Part of a small language model's weights: capped logits.
Each number is 500 + 40 x the weight over its row's rms, rounded and kept within 0 to 999. Layers, rows and columns count from 0. Numbers have three digits each. The size before them is the row's rms in percent of the matrix's.

# o: layer 2 attention output (transposed), 512x320, rms 0.0411, rows 326-383, columns 240-319
# v: layer 2 attention value, 512x320, rms 0.0483, rows 327-383, columns 240-319
# q: layer 2 attention query, 512x320, rms 0.0544, rows 384-407, columns 240-319
# k: layer 2 attention key, 512x320, rms 0.053, rows 384-407, columns 240-319
o326 098:405423551501542508496466563560452539514494546500459482503516532509575505578484445450450534477449499538535517499534545504509553489467562483501490541504557429548547544469481474462525437511502545469527495546482471539446507481460457424388453575
v327 093:530476517499507507488551462492496493505466447484539470540481464531466508494512518505530530547584479501482578419479532545489468479544517453401457426512474434545516458526527480460555469462484529495524471462502505490505568464423508504440544526
o327 091:524539497556439526533487489406549486463477456519519502556564484460513443475504559531502489512513447503457506445478471490472399498439426509417514511465516563488486433525504476512442491472492469583559449495510530500479466428530473539486517588
v328 096:514492516519515515504455531548495548552498524485460428554449524491497544517503472464446465528501509514511465490554499457570530482502505522450477551520572459515499481540505494491527427495530489565498586495452546496505472478498480496518476538
o328 099:533554471530484553389500494513482474480482481515486447506448505569521511558520428475519539520456519507574455505567431513487484451539554526467501596497526499478552476422499481487453452515490580488458527495436598508524499513550566497528477577
v329 092:427530543505518495495522435508543490385560552487558536441457497489533490512548496460440494478463529473481591526470516496506499601474463545558489501496480473427493494515487535590496520547560531522542558507480438535500456533485544518478531475
o329 091:474512549516509566541483517530560474510458526493517498435467593461553554488511484538473513461485505545509458493556465477567427493514537603527472511491505413542507497417487556534568511511505500498479539512500504522532595463487380521493463533
v330 094:464507577498524525466536491444461468490433537421550523478472509470540431472513583458533442521532494463478495569480478553523523544546573498518521411506537547511508424434586446573470440467496479509431584536497526480473518452481547563542481474
o330 095:544476528537474528464503493431473487491455521441504512468550515448473525456566508401531479523461485459527482488598519464491433481591485535545506421527469523433509455523559498476481483479482482536460458469505509464498505462565483534533492504
v331 097:516478418520441456501581467431519582550589456545541429548436480515518463574460428486454459390466477454489501538414466449534464534492519537508486503443521463537477531481553527514556503510555507519497464564550519482506533478508438557486519486
o331 098:545509499515552472529422475567543491519532520491463532555482531473511515476499534528596503508469538474502528480468456481505527481575374503546464594461540501506474508470527555579510501502448472476506535489416530501540559527561465523533514489
v332 097:578495520511464564542485491461493582567430551556429545501478463425513491530477510456463507498421460530481492473508560472513528451545466563544527509466449504507530507483543540504512571555454470467518510485492478502519475502493494499527371483
o332 096:525483513517475489506524462497571493506555501517460476524432435504455511533426453477542457424542463480568497505510555472534449552559555576489525493494505510554540519480466576474497532543529514439525520472564356470447554476467486468500469417
v333 095:578497500533501431486514470544434536511454527451509484529570500472481462498525544551498550565555472471523470526439484525397475464461491525449474595504558507526519565499538477406453425519492522521556445492512555511492415543476454604549575510
o333 094:404473498451503457438553503508469425545572458535479472464550497419480478476487535498460505486538483558434527489459514493444505354476492475484546567533563475473506531541528468464421510530470539492497517470577521431508429513462475494463512558
v334 099:549422549522420486467462538498540523567512523536526476479553496513491561544400505498503467451494506449501449551613506502493477530520502558463493477469539407479474496529477516530467530444554538524488610436448536532555549502455533507519534492
o334 100:511470540582491489619474473480542495506520536465496528549560499535534478469496511497526466431443497545520543529475541499526473489482551465460503459475516539578488505515462524429420501466510491532558495440496465511451446446579536394404552449
v335 102:481469502492553565492537508508511504541436484569384469515508483506554432467490504516475525534436480496530441486443509497478493481484477552487498482504450467578482493554556569547529514549519501512420483540532468521491523446448521553492452460
o335 099:567516474540489511557454432443491500458507524504492440547476449586474466502516495497545506458542506445506563515470452466503411472475532583484503439509454550589484485511491504488500507563498489566530463486635462502490499468571464458534542504
v336 100:555458442504497521505523511466505466492442523584503534414505515494517458440515526518480452506479437475516427580499481506475459453507501478552480512480552488560493492488514518538521604460510412460544448485517499459542491551534399512447493509
o336 100:477416499553535474539506486495484486497609518497485540477477532535469458557518503493500443501486475479513543492473537484412513514447491486518524404440586555560475525540421447505452500486548492481512422495545427458514477463449475430509587488
v337 107:451546545517478550521460459430496449549498464531454474550502530488542461473606494513499442485436426496466448486476534464515528498513508526498443532516484542511499516531527504533423470546470505471481528437501530456392505523440544514472503507
o337 106:577538503479549553486542441527509540493449473558495431520462498481487438466499495528504456451550524522522505489547504471461357476564581568504481546465449536525458525508524484493475426589476528497468509479550463468523525478527535521480560491
v338 103:499537460541535453528443464463488512506458453480453573503507468442558522477557532507501524478558517464520473526531506489560494506512472559445503440519461437507511486483548500546506550485567426475435491539525533514494475472426548549473516452
o338 104:573486466539502584459590528515510576529433456468518501517520479469468511482466515554535547491539525508536498542544500516553504501541607497507478481498529460526468461517475508548485538453592436557503497538621538526503473468469519487560486490
v339 097:491566500471480564461520507512484404502555544545528412536479527497516487538521534481513490501456490501525510544430495545436440478476558560471462591496474454535515584570513509496511478491502508448467464462450522513506440461529544542510587518
o339 096:492594575418539528482491528505520482541469428483510428515536505497493530517456508538521567506562452503494549518486479539422497464484525515481435519501464462468453503523487528552517441540465527477509501413534456512487527488445450480456620410
v340 096:531530550516538513503507491557537420476502452498493559515457502440503480530512565522558521508536476498531478506475477565471438482525495452493492461543474548479573422487564525442457504504432506521478460488554464497512496476519550495468481452
o340 094:514414483500563515475451511507410443580401484536503469543522509502466505465491495432487502480472511458504459454528483542504494444591460440466460479530471519430539500515597409426509480445487500551471483544459520518436530477453546573509501563
v341 091:549528551517525590525521544540427490485539532564492474517481541555505532559441501454527541564458429515520457426534531510480492538491512466498442474495500470406448477475535561463508498524541506533507500488467537471509484498436517453428461470
o341 084:526495546463551530547504476490529471430516497564513524527508499617553469562465443520484498419506503510485462529527464498503489580500551558529459472479459473439551484475450477464517481562508573475526483444575459507518492532488541439498504526
v342 095:480533511494498487503537447500535491416472493554577494451420459498513484469515516491520493454444486570554427454421499494544515541494578547504510588469544511494483521596518564538486557501551531546526550478532537485494498517545396463479487489
o342 097:524529528413539505339476463535460471562492455530505436537489514486458531570458496491529504499475517479504474496475508509492593455564503537500477542480535415490515488525511543548531476563518562522486550457429523489531526552498454475537489533
v343 091:438504484501453541488523505539518512506519514563514534578508490481483486516500496569483511555414401577574390521487475491521553489486471526516494481481469466536460536509493544545487523483514528539502424518462545519499536526474497482537562535
o343 088:490511499506552527618554514489481545529547408533484563516516543467466480559536508495479450525517426473529487480521514490499502494491547575467479405475573536560430530527406551580446508546514494535600510554429489456480517475515558564481543521
v344 100:522530487501508451510492477508509493477427440509456470521519567538471538411444487522455528546451553455486445456531506455499497542548502526541471466455511476517427490505513479465465548450459482527462549544480511478493554453552476505475493496
o344 101:506494500524541461533498478505554576510532543520515499501486511569458521553509430518588489520489539496537537460427550449481460529483463524518487431469520525582499512483519433446439494483523506485489489480482401452471511474513523436493517452
v345 093:570517485444493482521472485546515464475462500540555485449485535427492492559432552500489508496482547471518436553498446557448517591444483462546518505485487507460456462532517410519513504446432483477557455559473572513511601498492477461503531506
o345 089:419472497485513465604446597511485508578539471479443513583500562455445540508544562461450417513418480468566486480510531471531541493485554488501547506533519485525464492513501475451536453483512444534507524565445482483485474470475529489488504558
v346 096:532479499521516473471496494512532464617456444464506477510474445442533515541442488498491425439445502450503512500527490463473492487518493500441432459540498485529523486506488521493500465486426455562481466459456474486535487472568566544503484518
o346 095:555444516541510550510500546526493472512439489484431497520543506431550476441443490481494468517487546563510486469485476534497475489540553421453490508539445478555537477519529478481482556514454488516484521481469439521473481478528596524462546463
v347 097:544494519511574527520447468492492600579542537356462476572524539448499540521467470522505402529489490464493542416427536494576527476553436563515487524544547482538519481472601593492538470551514495542513510508505542491532486536461531537484604527
o347 098:512542516437503445482607488495456552486516475527459431511437478455420503468465492456460508502544450511500489487461539478553483555539535551456496501481500465528459488497531535426520540603482452517491474512576519479438546509490457543477531532
v348 090:579491466543548532468518538456515468523529486512511520462411486540494516510487503525521532450503416494501515490563435565480430482476537497508482510490499480414496475523561499515490509447511533425487563525487517559495565449551500426448525529
o348 092:442427510543526536567460583523485387510543503533493420534525536476476539605510535459582504524478445512501504404582488512464514473524555464497469451535463494413580515568495505506456509463564546477496414551499482474484552479481540529538593459
v349 098:502451495494473482481494479478521425506573506471570544466498535541482457526444507548487454388479531481436516471547533455464500517509441503465536454428496442392499540472533490535498545449535533465464452489529541551542497535495523547452541492
o349 101:551522555552472444562504530485499416562530477458530597513517525513494564484532596516519476475559483468492477487539542463524503517543477504516496523516535526467560479409522569545485532503501458465530493533537549455484474538517481522532521466
v350 094:490528513479532558455551548475494456529504512570515523544535556529466446459551453487563457445510494545564539481497527476472512479515559563442485558515508523430459617499478480511488460510548556546524490461563496571501494512466494572503490522
o350 094:370478483482428511470592482520518522533514483514470553485541513455446511520496462466553473544511504501535515423493533493531518475570465580498510574529542460464449538482447505504453483509490563453493520539478484481460510455418472478528477447
v351 096:497488468479473464543491511507521523478463581480556555539451515532490480519505540551542510443488476440534557468498447449570530473534494488498547497450524468468496480481446473472461504540495507470463409515461576505463455468516512566558609467
o351 091:525509508479469489446512496474530518529540506452528588510496498522487545566434567588450498537521459514517502561515508526467558522517535535523508481452502444473515460461485535650508546453508430461610550502467497512560488456494542578523497513
v352 101:568457511466494467491484502477517549536528442389443540447463528489500516450421503511471451556525483438496521459488484533517559504461525413456464486479519453480459520441488519543457536523492510514528454538514499542530511476539538424510484478
o352 097:511448455447523487630417483472525495521515480549484535529415440463480498427512536556609505487484495522502509472476435449545502531478486510464513480513458512474504506515592511523419513502583396531528462570495507530463515446511495505496467498
v353 092:472534410524563541484503536484528411508466461499515438480446499520542473517531505488523542457481511430513539523507517445483525494564508499486447482462554519526473505452486501513526464547432465537471478479566428480506498514493500470566469530
o353 094:495486534517534497507509519463557647452504552466537506483497522549496505571409498518485499527447531499497519500565476484483454519538484467556515478505524520552518470531469468477483481518583510481439503494534433494450460455448547403485522487
v354 099:498515560489560430524431460496450542505539548574473535480455463482496428518479492469499499481491475474473466545472547488422487527455461583467458522547485465472552614444515534390524491497495519488453507488546534505464497558418571540465477467
o354 103:562464502509478571513502466513468473487532486544480557552488496460467435453515466440458549455524509464428506495472462490409488433492503571543521452461471479389500598511416521487551470487489497510508511481540450536489510497427511414459514524
v355 098:496512509468472571526416428514480448415545502490575515519522488465468434516546551457445471541523448531468470535484514569477497520444493454490487488486494492434575493535495537508532472488527455476516513461535404512457488548457543538453476518
o355 100:469552539502562543410456543546521424543433511521526507470513529521526535430487493504418519473498492559478443552593504579482479423536532544479514458443473453445561475452485513509555487572462493490456516525551464544557531499454490496481478528
v356 091:456487466472525541514532487461437507444466480522472537534471504454520526536431435486478483560524506483529573550426511560513485518463447439521526492509497456554507482505503506422499490515531552478510576469474459488463489484550473462479556477
o356 087:429543492503532503515502467585443454556474560560462500460494533524538462433462453517457510476490482507500521517442498579416550486460466427417518509443546520518462546496501528542456481536451548530539514567476534509517541462499528556488465573
v357 101:519512536503549571490603529449438468519504513475447542516465495552492462498518527517504429489510494554542505518556570462465527446539478528450496478524511521586524496509553564498522482521541523545427412408521573471533431493453517481555405498
o357 104:579481537575512513567561492455424580481530451525525560537486482507482424511555522443536481510535523454506516454569491462406464501497508507565456481475586563527478535506473548525492482500536488538526423492535514499523473516463498472544505515
v358 096:427494506456525473496504469513482526513548514475487520494483515521474514511494484463459451513448541540474490559504432548512523481523503456553483517483470532503521480479494502507468522476537499535542443591469404533472451494459476624482464532
o358 096:490557489526503558474505515482533494481547480497454520477451543440459527469546491474514475506538517484446504494524485465431445531408482540516492437485451498425495524551455498551529595497522478452440461479471413458480542535526453570548531469
v359 097:402583538525518491525530516454536504516494466555479490540542501480556499499487476532475495558494526425524445470444482576601484570472514560552544524536536482419490524549488450465461420535497449508513564580561538457454550448470485474492525437
o359 097:525576466491471497419512454497520495566445533459501530550542519470558493426546457533556472470438573483450532462452472511532499525490444519507448536494479484459466481484515479523540439460432536484532526493418438502463539465604462552528522544
v360 091:530545569448532467539437499530542546496524475524464564475463463470476500504463483519527480507482421484487438570489390566533447392436557503477513476513491516413512531506536448588497531430466427524567498501483443556423458454480523569501641539
o360 091:443456485429526546403470537513521436537551532502499499537498527489503604421509554473445508524481506523504494504556428460520554441500528499498439431550422457474505543489587398463506533476437473506488476457499458469517489438526525592519580441
v361 094:550540468466548534520519503565529483541516490515589471466553544485508498498457450462442482499512460461464434510473551520569436501505430532573503458537445468588504494477524496542552483414457496451491488523443496555540447503531547444543485485
o361 091:518551546473541465470502493539508495503490484522428467517519486549522495513438476497438518551518523476520464536444456567564515418489531488485433541528436431642548479503532584526509485547479492527492496535503478538557555536497483482498459571
v362 093:509445475451493545508559522548497504518442552490430542489483484452502501579494568520530523519460552453468512591546499464523445449513526468504553459491482527514535387522555492576461495534488509482468491504514508500461505512578520491581549507
o362 092:439473484477448567537550536459507503527548437447514549532516446438513523541482509515467462513495499501566585501498568483484423526490539425500521441488517500498456472568443559548555479446544479512530482499540458503499460483513515501528523421
v363 096:462555522535480481516445501458486499415527462470532426482424543565471498543520523527450544528459482510458374531508458522506494532514503470579500511468473587520491447522509452446509503478433458543464447566457437525485481499561555447482468516
o363 099:486513483562524531416465490536560502531490513495456560506486508544484599537445514499498489515483577417531479518592442502519453492585471512631497517522532488516591559459515499476566476485467472435443507457469498454593424552550514518497468493
v364 093:505531531515539499505478455442578543486467480497511473467456523533543494449537524532450464525560525533532504443481538524537505548528557541418494478482505522544485482529485501477524528510443486529423529458455417526507429528448477472534504495
o364 095:540573524539508467509531472558575591522484524560541526417498478495447513458404471583480529482494534530582499522496486497518452509511526494464480574463468521583475442481433590502439452495544512485534489474518472498483538491500538408480516522
v365 096:479578469533482513497537466522466568511521490414542527536410534428528489530479463552517527465501508422546526515506524482496468532476502533484590500547506494581488462480555556513439512527519470475519494547498510511511426481500565492509519487
o365 101:513543534477542485443573484512522509528472478500471488427479523449505532422408567520457479531535513525478582482462487553525525498497531425458444478504500421546455540545492537581444585467460448492556516496539451445517450452490464554513520526
v366 103:590466533524475459477505479488477412436501522563455458496534552513465498429478517486529510517486473546419413436500488507446453465516500528559541512481531556523426478516520490532475519459497541507458525487523493460502537448508503455499504540
o366 104:509424532452458543401511525502455469504512515498531447582537512536454508574475479453422490540488540456505496516482550498461530539540516469540487426468505435508517470557475506414507482553544499455522459438486470450515482535516548460468536505
v367 092:547534573496454553510498526538513534525470462506517518498450478513472523573487505506524496544475496564578476445480456520554532468541483476531493561502525543574521466509502550479497465486544525539555535486483509525443497498535531461519578487
o367 091:485522478507482498390497454528485456414422501560480480558539516525521441514448534453481518506483541453482428535580524558506530513536556543478494557457551513531557454493570539511503505471489550531642571506449570516526499547478530499542464516
v368 098:425541465476485513488541525522582494495506521439519509486511518485493506486481517458488483511557548488546507558522437530505523518512520568480571458425513460427529500478471401477512532490515475544529475515490478482413544504529510550504528529
o368 097:442513479455487523469502577499492441471519515439441487475470553485575543440498501514521564511467526565435483540554542519508524500504476470501515522503540378384544520464476526589523550439492497471492476533424544533493552535490471539521480501
v369 094:535529454450492533497569493516486480477461473471449510509447459604540470496496488468466458499450518486539560520527541443491518555484412485503433464480444481523544498551478478541486491552454515496482498502488527512534498535533477550549559508
o369 090:480524472558502534671535450509456528566473401506480465495431508551516503531484551476477490460441455424475486493458453490519480477531520416482515543501546526528457538513457495514473416522500489574505521482552601537493481517524559527505517546
v370 099:536519490490474569493511464499443580439480532509544489528550454519516534501429564545424513536521475583460461456516552551493475489458577416499493482470530470493565512508509518478549398493459476449498442516495528468476541495448512482529456485
o370 089:485568518475447560437448574534477451464482500474502497570481494510581473434484502519514609566476528483509493559575498534417533523434483515488457500468531465479477380502553521549489491542514451515590507432459581462488517473534488538451450514
v371 096:592491465456556408495455521501536580532525481474479516487513442476452463442507457482588555573554536464473470581446470481520430470502474514524428551460514453476496486487540525538558434477595491533441491457547513477440473469518436538474529558
o371 094:479505443538569492544455494512485464496489464486539493528532450471578432510577513477562555490493527511457498503519569490521593506491534431486509564472441486482487467467531549524549416490491517495508508532519470552402495484484530496509539481
v372 099:547494512475501557511489486513515556529541546479505462488597454479556486510473479486456479435530467528497570456541519526458544422514512494476554505589461440494552602530516585505492470519477457528455490534515545516489492509476481558516439525
o372 093:542563483544503520608535464491491507491541536509507556477509463401489541529491445444500503464527477525522558462561473444561499501525512491512537481536461508533544525515426501534495579438481558482509489498576519449505534426502438511484510438
v373 096:453487506463505499529484485467483520530484510503501505497534451556487466460533515445535518421471501476460417493476490489439540570463435528460494488456516556474532577475454502434454491470467526468455435473514533527461542498477554453494471514
o373 092:539438457485503530524430484503479524496398489462468492478484491526561586470486456485606508532523539481473440508485498507475522500531481521502483498518454512416506573471538492492601474482444528490474522518470537562542486520500488467486437452
v374 091:575448468446477455498465492470490508510469486478450512420438547494457515485443492490517495531531454424522531534528499510459528470510513503528509456458527488423472487549536449458501510512523513538469524472480537543556556580497510465525499492
o374 089:491388494528497476634434517479471451497557503539455484509481484527461457492532453481494389457439469579537493476509529484431465464445453457503563482512546584490478538483513473422437504463525450565555457514495462469458456524513542459507511539
v375 099:499475455529550563498506454468472459522516494486474521485493565479537474504512460484459476565524480519529607493525516561477537557493559546462463475532463421541525488486533536507487501472505526553452425526504454536541483503503465484546414494
o375 100:503574479566496522607453491489464537560473487517489533535515532466535427439522500519511498552442523530499503490588442521527397513485519553478518538536500481571423476520474555561470518505480458576514487522500488507376518478504496470510470524
v376 092:581534537533469558512453450546471498468456508457464501466568478515535442531455481478535445449517508548495485455502517550454492481503528506439475631495528509440532492556493452474477468534507484469571408436482542536540601517487424466481522506
o376 096:461436471510476489428523446517504511483509567550520507568475501527528552604486456465500532472480524536479470476511526556488527402536523586460503537522468557407560463452493466452492563548481617435459539557556522491554543483539521557499548556
v377 102:407531488458537444495452494483491526520479549408540490439507535535537574437566446486457521500508469495576462479441524502526516524472524526493523573439479521543504519502497495535442408522564443474560547570533484543461509465472582481519533507
o377 099:524635458461505552406512442521578474513459513479553447515564522542508547474528490565448503472525510492477468500541512521574519524560620509506459545502442510499483521504499559504506491572473413480430537484592489532510473470521553528538495554
v378 099:541480493535479473481502438482537477416511526521563560470455520512474446559571514496539441508458462521549521460533472487516546481504488475500476497555490545484553560538525486483465512517451522480504399449486457485524538457496454497508477546
o378 104:468469433562512532581500481525535511577488449549484597449525543456461544516483538459484450513486469548537457496509440531508506485500502530492518557530524470462516545537480528500567527479480484475499530471485481508511566477489485504482471479
v379 092:464507560469571537533587496493528524595470493503428539492496479485528500464513531476465479497525468493563473515427510520513516466515497554592499453545467453537468426504525485578558480512566482466518482513511525450494493492531455461539458510
o379 089:480447531488536544526500523455463534446556438504477509585474502459530415555506496513568447504487470489452563476459540463501472526508507540525482468458547528539444503595505490546442503479495482507512441492472439516490473433554524501456513541
v380 094:437525487466480500520511504465501478477451476483489524482454450509512488529522479567481532456421508504482490493497449442485560525490452503465508558490483465457493511472515459489507486497552504501480499506508515489402503529543548574506654532
o380 092:502563519482489501595571527503560527520566442521473482455441523420472523473476492499472504454468461523543512526513517427486452445514520472523424581507471565457452474501478540536471450449571441515498491459568534453510491532524512545512577472
v381 100:546503485478481522474469470511527563522501531483480552501544436498533531460473542517456442515568500538528477489469564483454449521551579429497524466520477520462548486481499447517483510520479519458499524439471501479497584549500519500461478491
o381 098:502469537487452484539460521519537487414550552523482479489476458529478424439560439487524522441474455560551475461446587442475473566447535540518503528490493492471469443462559493443417550509527499532530513503505493502492555461528520501491540499
v382 092:484508491479574504495458513464561483453491539460485467541482435525549464412581459501492499563437439535504486535456444525547523479455486515467458572551470485524470428554513568587509489456455495517518609523522453504538468421479552429486488513
o382 090:578557490463572589422452474473521602505469514521523427541565447520531537528494455456531534492519537483480497592506471506536496477504626474495446511526412457571498495573581458519558425510503532514468519514540437513517513534462552485453537466
v383 095:488519469475480500512562491443533434575522477491468488552428469559473522489471429455585541489505485493529543464508502466474480535535461534520550460460511464458448471544445500520463523489518508452474481428473541444503562560556460491525524471
o383 096:518506514460456573545557542453402512527431432443504551533489525440550514589515491476549453512498493476462541419482515481473513547519471495504505513466541511436422529515452489502435563433549502534547441534407499497442457468517493548487529554
q384 097:490529427499509406503528530551569446490503490541541514536440488439508476528580530509603459534530493610465511524493498500486473476521485545555540471547540485471513514483478503499509512473507509477487469497559456467486499421442545469518404564
k384 088:408464545463515503511498523538494456506507477498568477513621511423387499537508567493517486493528484504472428485494535491456541519503516514458443539534479495514476606520526479485470483523549458468430551540508490489544513465495565492458533479
q385 095:484532477519525539501421473587411584562503541526520538457504493522487440563503458503524545491475497421485408459495480487509530545480536481460495491504574444470505421556526453503460581511433465607563504446488509500546438508477448489456433543
k385 084:473500523513522465456525471561475504545423577540502463509462492469423507495486433530493460534559510483543429482458509537532474500542474490550530478513534574520482426517492482509443499459507471511505540442524474496450534513475489512613542511
q386 101:504493512541447481464491527555536502466426495552475465512526474483496506462516559503570475494472489491509504556494501529454556488525536481576528480511550501407505559445445528528494505446516480525500527497522415535531480463602541537456414503
k386 090:453529473478568566530513477568517506497522562489482455508502528486432518488389557455491544471553502531487472510602450504482509526470582481551479584514458487543529507498503466571531513500524516470499447553553454464499540514464519489503488482
q387 102:494535576488471481493482491554515472533518481547480563567445398443426567539524507499556555444501478562505390461559535538565513544559483499488518493541447483436492491484458614503498530474486534510546462459567487527560445583395493467513390511
k387 091:431481516530486473522507488464511454527454470429537465386501544490505545543539536527463556429481458520449476475456476502539463529505470595505526552512569504429488489473495468493520478503508474502535523545525484474540455502468451514519484529
q388 094:507460415506461527504480489534535427422577546503481428479474504465477554486446538535479496498494475509488541513459459523571463486461528443470501481490522485618489510486481497457551421490544473510541491545553488405507462518524548488483483458
k388 094:527590595494505514520522451501467436469430499492441478509442543515511474531496531484507469496497509453449507522604471487456549547519449443421537444393523464515379532438418477469469539459507490465508491466462531542494441515522566484483536558
q389 100:469430455418548409491493541481516534524513492538538460437445513522439511504483535462497463566489566454489578574584482492545517530518547432512475474503459513483550484543454412497532457452514532521507467546467524500560473476565566476553551480
k389 094:498508540535518476484551527615455578532493543476463513524543525399451507494515471424508493534577445550446506537541541541525539497470505532497494500532552488540462533535481519528498597516526477479484471509492463464537479472514507496584476467
q390 108:444544482429505510500462543557442512474500493532440496526538437472522496451482503507547510561557462497558429458508476507558501516524507549526507543525509503506529508473488514584560489475469508577509465523540482483511462520418470461417458496
k390 086:532544505541500491515512489526487535502436524555535505486520482550506483547479477463473447557486526464478549477538444543429550541549548425462528510528513524502440551500431540535519505471500507490536493414529467504500413472532507547537535478
q391 097:424536464490548469512457530506545450520526571524494542470484517549451524481543497481438523479482480508568456470545410436539473535507572505471514525452427548535529456484489490482500489541539501443396467418430524450546477550464536466439519434
k391 091:513521529461530559510478514493448535477518522505505526612531507487468549451456511511552430537504519505531520493453517516529506517511577439554530498551491434544463559499541520493493433502432472483497488511458436481508482535558571519482489467
q392 091:538559526509525499521446464473468446494433441500470506552537444471530498472468475477528464547504446525541466492514513464536496525450479527514549537452513498491526468544542449580487464501473507584449489515493514511528476538492510479464446514
k392 098:457486509517589513487537464516449462441495485525538478442560539494475518528546525464589458521501514477522519491518486459507539472500554416491503461572492443482438563506560539491492499582551489593577479503457472510497452453479482464501441492
q393 104:450484486500458549513560449478486494459513560468479573443461450578509460461513472460516502518483553450555464543557488440484494528528408431534503442492465488480489475474453455524525453462425492486464510422454494485414533508444468532493508485
k393 095:551485569492525561509518478469487462496469495495459452472439500421482552525466508539515474511534511531508471580580547475486433516510479496482461495552555508449442563427529522433493481481550470545534567561519601557524529473433488589534453483
q394 090:536521521451534451540466512515468549432573484472460557544448461489570476466456535473513487507482478492506543395516496467496499463511462551498545462456550493474555497544511469549440432469475477531518525431496516492481505536533526509455561540
k394 092:549499520489536557500497489463485509560514545592495541499469549460435496535531540502514527409501527571514404427574506481481497423549516532497484491487535513400481563527475483473504585470466479495495555510422506436496422471424540513539495506
q395 088:534559459461502531482560500529534541515548529464437521466447518486463476495488520518457460532506501518597446515476537441471481486537519487499564497469487538493534425551553535497545442553570525475485508463451559530419512515519507482489497491
k395 116:474491510507563489441457487497499516447472521515518407518480430514545519475426487516470621496523501483551482450490516539499449536477476527552547520465508529496525513533596450478489484413448469472413493454599535521574516486528451568466476495
q396 101:422499510497549534465527502505481482526565546529555517487485535509507513543489506550497506560557503580520464473478554490461409524484539544480518561547482473507482503403469541540503445444520599534448493507584492529549494458467523473417541414
k396 088:528457497433487572523517505482496524492479496460454485547573522510515499522504595461425512486550493504494518490454464528549528410512523500538504512478491445467492534481613499418499521487444528543548517578491521490485477530457514509481552480
q397 105:437517526518523480482477458434474524488527485490522486453544483494504473510510526448437455628411462504503481474494481360430456497471451529568499563482463501491498502420464544524548483598454519500504485534510539526455529514521539489500611495
k397 098:532588541507561533480471505506519490468418492591509533493480488507491492487563507485546511535491507568506497506608503407465544555543523501417450493492469447561462424519448468529457519469465469442530447453483486484458520528506509549495456505
q398 107:508507492507493546518451491452517510531389421580494537565539457468505466507441478507494522521536524582551459489462494503522474552443403456530474555475482531548470420456492440506463550474529547492552441510471499553472508520467452545495571497
k398 103:558516534559560519536479449509503575509480552512533492473485416500549593479510540521521422555523524488536561438477515473511491507401543558579530535554549435469513489447629558470494591497521454525495428457544560484405499490513522500454454550
q399 104:513390522485502548517538548501494468481548505484543509486499480500510460531514486519478408500487447583520528508554471408484515520527550469407493472494510444443557479517482538423561514523509540519451535550430457453483514535556503473536504520
k399 083:490550494480515522532485533508522553465534516476512450447562514467455504515471527509409528472508572522513451523463527501481408541544496548568583474522497531556534553450455409438527545503489517479371515497557454596476514525460545594512571463
q400 101:528535475498524500557521494524541529506530454445388507511468565492438511500511508483497451560519451482578497466513537427521479555548487488533546464544528468461484516437482549532530458481463551475501451464474558460495503544605452528493558424
k400 097:542513541525498531465528536433481482445448477506580451494443508453507522508464510471440455500511480533466519534511532496452397509513505502515519519476522461479482558521544492529472526506518513501473479522464496541565418483503496489535516559
q401 107:443588578436479454505494514544568482516448560557482443502425519511491511491507492517469520512493522563537521477503541415459471480499521555516516513521466486441513483481434455569485479511559539501476547507488496440556436533451456527512482486
k401 101:517480500501450490470512531512447490430537457481507510550471531549549431495457485506499512455494492416535505516463548482504563527480500533491514514470504479539552557520499497419530514484461522527537601522453451544445615522546505504533498558
q402 105:525481479543528557527527537537502485481577455453450500489531480483445500534535485507507471492552435523540509610448484448530575505478500473438512460559534527553533499534499565392446499550459541515432546479507523483523480511564471518430496458
k402 101:421487516504508479504505485538552470467552500495538492486560507486505514520508512477467486492553565536474494576482461509441458532459524484541520504472494550579475481486507399494501479531497534484452509485441452511444537538553523569467545554
q403 104:515505601487533548494450445505452591448499496469524487429489521551531478477557476481550520504544491495538533475559504511491477491473502530493470497477418474487481506448464499480605503483450467401424557525547476481535609491481542541586488488
k403 087:445506454535470483506511553551503508476478488457518513527527492505493381492453517523472538476452488514522529469589512518525468450517470497430469452457510508515518546496480418457471502506587530505524461490461503520516517466519486529490442507
q404 114:491501441462518450483450496492505490562483567478567466470510464462530452451480443569501570538566496487592516521487575543505423466479478550470470537455460446478540429466582547534539528491551517484500476476502554491517447494430536488406512547
k404 098:556496498493495436503450505511499491522525424530481567512526500552513514496483483539510507503505460463542561434495515530512553490504514509456479460465517481500482497453523575489520519439550517564555500468536433513497542470508520461458489535
q405 110:538428604448520547442574499466531534467480458506480473516517481464468428544543433489494474562538467522525478546522475538563507399469465483484426497531514512476504478491513525423546491544626534489479474517504582527513513536569488539480497539
k405 105:479515453451538482474498548507536574568531467478566496459609487476469527483512532540442511535473527488484494450513456578442457474534544483452445543545481468498495481477459527481554499462512528523552517503558545541459478547455452509442540486
q406 112:465490511533531574512448413495501545490512459429424531546458476456537538485476547475524508540435496472485454477507432492421500566503443503504580438503514557546575582539427479525495430538404451494490466526429494514455450482502449479601533516
k406 092:492489496524423551468517444507506497464470495460563517518499544452586544512580528498509501503529473494490571539489491505480493535462467515524501410411526563440478589530498477435475507454554525474439499520501453573480382420527545489526505523
q407 103:529508472526513502552502545466496547470535464527521547501464532545491442542555470521485477520439486487474551552461467444494422557518534499602514523458590511578470498500449482578499501512495511556531488520468486513399534482517464491549534533
k407 099:501432572506455536481501539502546461496498516607527529529488486499489510484502526492511496502519517534482524561496561534507477596422543511543523502449547493555518531528467400449421534552504500502414450479423535422533513576519492547538531515